config = dict(
    n_layer=8,
    d_model=768,
    n_head=8,
    n_kv_head=8,
    head_dim=96,
    d_mlp=6144,
    vocab_size=13948,
    activation='gelu',
    norm='layernorm',
    norm_place='pre',
    norm_eps=1e-05,
    positions='learned',
    qk_norm=False,
    attn_scale=0.102,
    bias='none',
    tie_embeddings=True,
    parallel_block=False,
    init='normal',
    init_std_qkv=0.0234,
    init_std_o=0.0234,
    init_std_up=0.0234,
    init_std_down=0.0234,
    optimizer='muon_variant',
    lr=0.00932,
    beta1=0.95,
    weight_decay=0.029,
    lr_head=0.00444,
    grad_clip=1.0,
    warmup_steps=200,
    schedule='wsd',
    decay_fraction=0.681,
    decay_shape='linear',
    final_lr_fraction=0.0,
    batch_tokens=[131072, 262144, 524288],
    seq_len=1024,
    doc_mask=True,
    z_loss=0.0001,
    train_tokens=890300000,
    steps=3457,
    dataset='wikipedia_en',
)
Each number is 128 + 24 x the weight over the matrix's rms, rounded and kept within 0 to 255. Layers, rows and columns count from 0. Numbers have three digits each.

# up: layer 5 MLP up, 6144x768, rms 0.0858, rows 724-748, columns 128-255
# down: layer 5 MLP down (transposed), 6144x768, rms 0.0342, rows 724-747, columns 128-255
up724:120169128141130132108162132154072106088101122119153098129110104091108142130141124087210148129164114117093168129108133090135144110153124125150124096106156184157131137136095136173122136160109113128093127110125124140159107113147198151071132103109125128126147174120118129131127116132070133098111097179132124084105151133155141099105127078094127124139150139084182098178112175088130118131121
down724:114113090126113094144139115081118169098117156163109131140103126137141133136090161154130134100131148162143096113140159119150130101135140150109147122127148131113158149114147091086126160155110144114139130138131097100123097142122124143118148150134152138139125165083082146099148111176134134108124133100105140139127158136129190152140157133109116140102111109161143113132111153158117117111110
up725:122122157148155142133122119117110133147113144168111161103156107138117099126138090110113108107145209104121127180167120102120182151108129136158142099131084126074101110098119154164147103164149172073136098119099134139097119173137112130083118111114097115107159077139131122089135099127150134130106108079114145111081091177179126164135168102155104098143122119125146089090121131115165174120142
down725:102100144100132092137137120106145103156143173100128125113061142088105106120129170158171103117121113165136143107155109119125102094137118146135157108152141159092052148122112118158126124092130104102091074135127133084130127133132157139124160128130105190126129121136102077135125125147141119163102102145113080169154096099126133106129146162143128078124103139101153106127121102126168146085125
up726:142152163120148151154156181158114149115124152091153164100141143176123148128147129127152129135094087172116147125136117107122141147140147137086152100119088171162117105174163174172134062160128117074146067115114110111090173113106109161163132149151147136119129126128110117158112100098144145115121101124131130108136158145096116096144114103117122149136132125147097151158128116136145127172113
down726:181121134144124095146112114097102097115083100128140195131128147155097074077135142084122117133141102121182093142104137132159078149139143162136149125133151074114108138111110107135118130136138124166109097115123111128158122092105105115114117148138117111102102138140125165143178136161138111143111134125095157111119100139162127091156143177120156143115097133099123091087114138137129138100110
up727:152106151126140075099163113144118109096097099181116118100172122100141129150109119120093089184156109146130086113136140143087138158112123118185158127080117130145147106107157115142141089144096078145151150125121126122137162122135130132127110124105107100136138145131132071152146150135104111119141098110136139139147085146119090092142135122130169159144087116100149147128126161129126151104151
down727:134147149138087105080135110159170169104084125102124068127126118155162133146089146137147114127152112101132117172165131116144136089195120122113134139165101124115075114132123165146103073118124133138176152129141130178079059167101129110076145122139167165124136123140130093069094141134142130123166124134077078121168121161114113165145131122072149152157141105142100149112130152101186158132152
up728:144103100073135144174110117136122154126121164170160117162116138105139135097096131106116156121080150109129170141157107139162133141118164155090086134135154139162142127133164163142120136136132143136066119095143162130136117126110120093115137152139074144154084142128150116200093147112123101113159109123122135153128140160138130143164125091145117161159127099135135101095097132132096131153113
down728:083157077086128112109162081116153128113131086121149110134141129148137161147145151125143142097128128168145109150143131142123136163121100129099162116127139126111108093103142122118129105126101122146137145150096126124141096126105134141140139110082171113120127127108103163114082093167115140089105123134129139141121119149115118143124139147145148135148156119114126108166151120135155111101135
up729:134084151119143166154110127142149145067112123123137116123097130174124113146137148118119155156171151073140123130103159146140130122133145112103130129148102127095087114097149130084129109090122157132113124123141128110139131113148167150091121128132129087103113111151125158133159123090131153122123142124138130137132101165150149137114125165111090130177066130133118148143131156123126141146136
down729:133110109140115129130130159116118102127114149138143135090143157104128138099136125163101147125129110154119150122115170136119157114144083140123118132158157105139143112164122139143149144144127071140128185115166137107111104132148120136148131130156150145132055089135123120162109156171095137143130152149154151102109111148102128122103137119156132138090168150085136102128176122155116075120131
up730:144097125118138110146117136103160134079112106132175117113108123146131141102138133154100141088084099137167140145107152157120137142126163109118080142118109119126149143146087139126110121109142140116089150135131103166086131127099096144176129144137139171120182123124103145174187120103136150133130144144157144117159088131100111145128141122135124105124145111096132118103154107092147096161151
down730:141097145094088145148139130121126140094190108109153102115135110151136133127142129117148123140133124126151165108147124148126110147119111146121148125129112109096132128149104120108157147116116119178108115147133108096109098130122107116166154093116106098121125085113119142125103088179113147120149128137131129115086075122168111165121143103135121110135118134189094163109112152112164157091156
up731:111110151107097112133135100108168136146139163105127098086107165129189143146126146109113096147113133121129121117112149142110132120195116146098150159146162104103093108131141124165086131172089129081103104107099093106123127168153123155177108158153137112100152093148146178171143150122124119115079159171118125100114139091117108177124097115107116125125100156115130135094136147097127156165134
down731:115118110146188116140090123141090150106125116099158143136082133145115114108149146124102129120108114141113168169159130104109144136129108124158105144124133162146124158178117121120118117122097102132105178102190126145177109152138107120169166143114132157160114161151095102179117106147134127112094092121188136173119127139128117108152149137166140127153087101115134092159113139144138112124148
up732:107096110131126134170168126118158122121081098186104149131142128149097146100164138093129087137148102126110118124087130133130107095148092112127111142102132124140200092154125126106105156100180149172142139151106134128124123148150143146181106170113097103110107123108150157157144079096164153139110140113109106141123086175097132141106088116148160111130125186167119141156086131116161112133159
down732:118154101135101139129162169143140125130168114175147146158182082118121107124152127125109138137133091166086144115131132109084144139159132126106115171105139115157133125109162151078113121125184154141172127158109119124141162165134123111119128119148083115142129143149098115131124112146109146100083122129110140135070128144059133147151137104160141172114136136134134160127100100124147110150152
up733:109128102147161119113145109089099117096174131141112133129159142125110161137120117150116114142137140122171139167174093137153121120125174149129165128134136112157131140085108150121146146159105113108150158068156164107156156124159113172115150158123093074120142129175134153154125119138153115073081112135123140121107159117129169102145115151122104173183102109141162100154120119100118150141073
down733:118105113159079118121138098173127174095123078109200126135116115197136125134087105131174092117116127153162071085114130137108094171111104153116170096151108125135150123126084152153090106156105165122143128100156140155145171133138149119119131129141153155114139116135172160159108102105135126165102091138139111177126139136131119118146154154117136084096168121109127175084121119124162149096179
up734:136134140162175166145091118125176094077098087107099118132129106129115128109131092117093148129178145153212169110152122108155126105133165114114098145104169133079123149114086144073082142121125122136108183127115121128188140148113127116109101049092139146137153159182161078189106140100092124102119118139125106139099146109148116160155081134170119112151169104134104126133143140102116144150099
down734:074135139148169166133086193119155094089132124095136228195163097145152111120159145135118163117123150083160147082111136113157107140159189130149132183154137115109154124152118105116150150089112139145115106073099164135111104147128113109127153103090117137136110129103128121151121102112081116097121120132138174094190166137127103124154149103166086099114139160113127079169130158148148139152130
up735:116142099132147134094124128113095100134125129097151111136129117125137164112141142120114160124110162109160149138132134099163098132128132153136105143114124130138121147105138111129172142131121098143120137150144103122118171109166109143110155087147132101120136136122154076172168115123094117140150113141125118119074134141128118131118132146129147117154128122131133121148148147150148108168133
down735:135136167148115135113122132152132137109161132130163128127138107109093139135144099099160134125177116123142110130149116117159130096132155132150160087129145117117132108115067149093097094123145115111145102144172118091138139152134150143133112099100110127132121085112127126140117131133117104114117150120156077103155121099123116098152123130121120156121128141115115158121141131123140116115104
up736:123101130101152131119141135083139188148148154135136159113064101108158114133121138131155161184076131134129148155124151102132109098139126160103121101143100141127134086169185170108142117183138093111098115091152120083151126149110071154129065113129156090131120124128124111124112162129107124127158150140164132147128124089102151111193129125154095131156114087102119093167165129133176138128141
down736:132140113187137127131129126136134110139099131162110139137137112088143165104152073171078140134132131109138109145157160152143159156139153084122105133146089134156103137139124141159095127106102092137148149129186120120180136143125152170133151169122082179114103150145135126142132099133107146167121122121114164137115113147124154116157111129098135117139126150167107128112119108113081092149159
up737:097130118144097174128113128154159133149121117087138135157151082143108119139104141108120144092131095094135126150132141127092099110157143119132128133096156101136084080115169100123178123124106129152135049087144114129137137162135163121173130105115138105163125142138115102135154127149143152147132146120137137120082122146108117071105126130112143153124124121120120107127117118152140137116109
down737:103131167107146136169136096121135169111119131129184125129140125134105098116165130093113165133125141153078110137129146142136120131108096200110166112123131170162143139135122176179113153145168160188119088186080085126106114118120101128112144131130133151084106162121115115088116114121108146126130141099076125145132121107139151137102117135121114159104123137085132135151140113114107154156117
up738:113122117138130097116146167114164139186126116151115145131113102140141104138102143086156142142107137105143114133095150125151156124151108167146115150151081081154163123163144148140094113083149141120124124105163085128110123091107142130119092123084114132177126117118119156093112146149141122125134110138161114141083116102126137118132150094135093133126122134127111129120146136125138146139113
down738:110093135117145165096138147126164083137155143146148087137131119155153141129100113155164133152132143148127157097168127149152160131112167108108166151116156124112133186130110171058177130106124137110106127110109138150123126150090115146131170121179140137152101133147101086119099090146150072145103154142102113115073112107134142090111038134120125114127109141134111080117073110097134109136122
up739:158123113076107141123137141192124066107147131134114144150145101136131143116160124144103166154126158145134118128098135074107129121164133120123153108098140153112131164147144169124108092123117137132109163129074107161129129092168120145112131165109132143099103107117130096141081128107153128118163132157040166107113129124120108145104160139155123090116125135131135168080148132104147087101123
down739:145122135090127110186161117108155154092121093111147098144132127085113153113142165140141153085115135128127092124157148126163115112155151132126131121145124122140147121138175128165124143086134084114163110120134120117126098147128099114138136159154111135116162159098100152157119112110118108071124093113120105080143130094078185150156117130160132120126109133090138091166125108097151181146132
up740:152133133157139165150136143157130122161109102101087111142107198128155195113184167125092115105152149105134147141180149139093154119150116117128121183145115140107078105129121166126151129135104144134128153102135078135143115104179158127128093153106134110138096159136196106138183115111120114152085127111112155096087113134123090125133128145141138153163119128182140121171128145155075121125129
down740:098111137162140132113126143143139118152133169100078097118110166159124103128101096087106127140110109123111119134131182173060143136128167162168172120059137119103130122140170142170150149130153156119125160136120126183184119159148112144176062125115129149119120138139166115139146135110121165109121178136125070117129125160139131132136129107106147138132110101128126094103094113114088115124141
up741:129162085115125171123101127107107149130130125111123125125112119101162120122165160131111116145108138132146141175176150164117143119157119143140094160105177119119086153144122178123136114144098135168092129160151119152117137139155126127160142187105129146154171120121126148151126141164107121145091126112143129106118134165118100147123108146116119067111132099109158149110133146119123124182127
down741:140114103182150109147087102150069152155167089117135110151131119117134105121181106111098127133127102098135104143138141119154120108164099122106115194118115134125158133126098133153142127160093139113113118136130144109162098157129091131151119167117104067124127151148193092121119166157174099154145139137114070143143118100115137148167108127145134157122144142130145147124112142087148152127133
up742:093141153135134138118170130136148131100129131131141173152126140124165109127176088125114130107078152108142118139154148151089108115141152099139159127096089116123150145144135075173118127119076168141133115146117080150103158138173119116120172104162114136122095135116125133144113113122124116121180099111157095125119166125136138134146105104125144140154148090178162127148164179149090150147082
down742:117114128139102078102115147154127139132156106107114115133118167105153146117125150115096095161101125103109139134117132124120123174106116087136130155150156132162141131154154125112113135106103133120094121128171132093115086117095140169133133143107125138110156149147136113165108134161129158129090120097106141072101150170128126137094168151149153144134114147130133139129099128113149100154154
up743:133083126113113148097082095160131110135131122116126130111108105101093139100140130113132129139094122172144119160120118148146133151160103132134130147142124132143115079080131126132095098149104124137135173115116113147149138116121141088110140121134102113137097125117135091130141130093147088169131108175133102144161138119135164162163136148103092132110118147135137118146101091138164115105130
down743:135173158139097148126122100124133077093144107161140144106196119117120146111205129131169159149152157125141139142158114121136159138091178130159099139155166136155138108104137170149132122114168091090126144140118152150142190164143174104141130119114143138123112129139128133106148127103129123147138135142096072076078090103138142144150154130136120116120105138113093105133129130141083113146120
up744:127141130152116086099142120108113123094114115107105110107091141151140099169130118135133116118140132143144159146141146143127122117111136143167106128120124153125160140147106118115120070116115148112176128120134136134129111091110146114149130112148111134105065091139136150135142160146163163124135144145225121124107169102132118103154094124099145170104110107138101148112142128127159137145171
down744:185120108164155118114153138093129165111151135162122135137072123126109129171118117150128109145117155139136135118134088132116068130119117108094107165111143147095131121122121157129116135142148116143161148124170132123125117095119133110109168150106161137120157128128134109157149126180134128134112152113142080130133083130095128115170144083117112106182137136134085099141149112137075150116131
up745:129082125149095149099113180125156140123129143145122145155086090110137070131123103075111115143094132076112122112135123163172124143147129119103117087150134110120137148160086111136136136118110121144141121152146085161114121185148115092160107171070161148161111120104184087144152121155134140119121098092130103130139167161121128119135159113099180155137121145105081144120119115146049111155135
down745:151136103069113025141132078114125105162137143160152123113163155136167164143123114120104172132193135160135109074133123148102127135072087126121143181138166151159135103067113112133108151115091100071120146108076147134062169093083147159134154145178152102113156128153077210132111193107183143139134170154123129114141111108136154133087071188165142095113163144143126143124150127091181144074152
up746:148130117138120147184153133138097091164129175108139085164135100142101158143145147132118143126114124127143134136173099139132126127113165115141139162148124093148136145136131107147146091128138136148173103121096142102144143186123132139130099123132113139131146141124138107153120147147121171146116092131110172173112134087118137130111113139142120138134151129128109109135138101118102131162123
down746:140114094147115063120122088087133138122136109133139121113087125132107118138136137115134105127131078101106096143114130122139136140120082111107098131142145100133129135134099119107122136154095120139078194131122139130120137111070086159151133159167111148122154153114074129150105147145118128139131123129116111136162092112112096138106169096139135168117095146132076154101120158121128131161109
up747:137107181159145110148177108124138140104193114176162157132108130107113156106108135142156188193132104121122113140092130149131151134107098153163114119133095139140127169109101155130119184111122107132121137136120121141129149093136149114163114122117131095109118124132132083122114133123148128108123134119148106104106103131134130135117125158115090094141112080133128131105111192151156148093097
down747:145078078166099151124122153158136133121142127088166141172117128116132109155142139158114142105088135142109131112130117138136145139150192097120160106128158107160124111136112120130155144133148153112185116167139184133120115097113136120152118111207146177139131136115149135141155163139121132105133191121121160143167159078109143125116127115096136127146142140128097134175137133120153169101143
up748:100090134141069066103112142142080128160128147125107129137143135151155104099158149102079082113124117083130169135134130127113089128154114148152191074136139122116112081108112119147132160124120122117105177140160120114128162113102137128141120128101116128106142107141083109149143119132153145144090160145146124106110147094117154157116122133134098090168122116129128146117113110092145108123135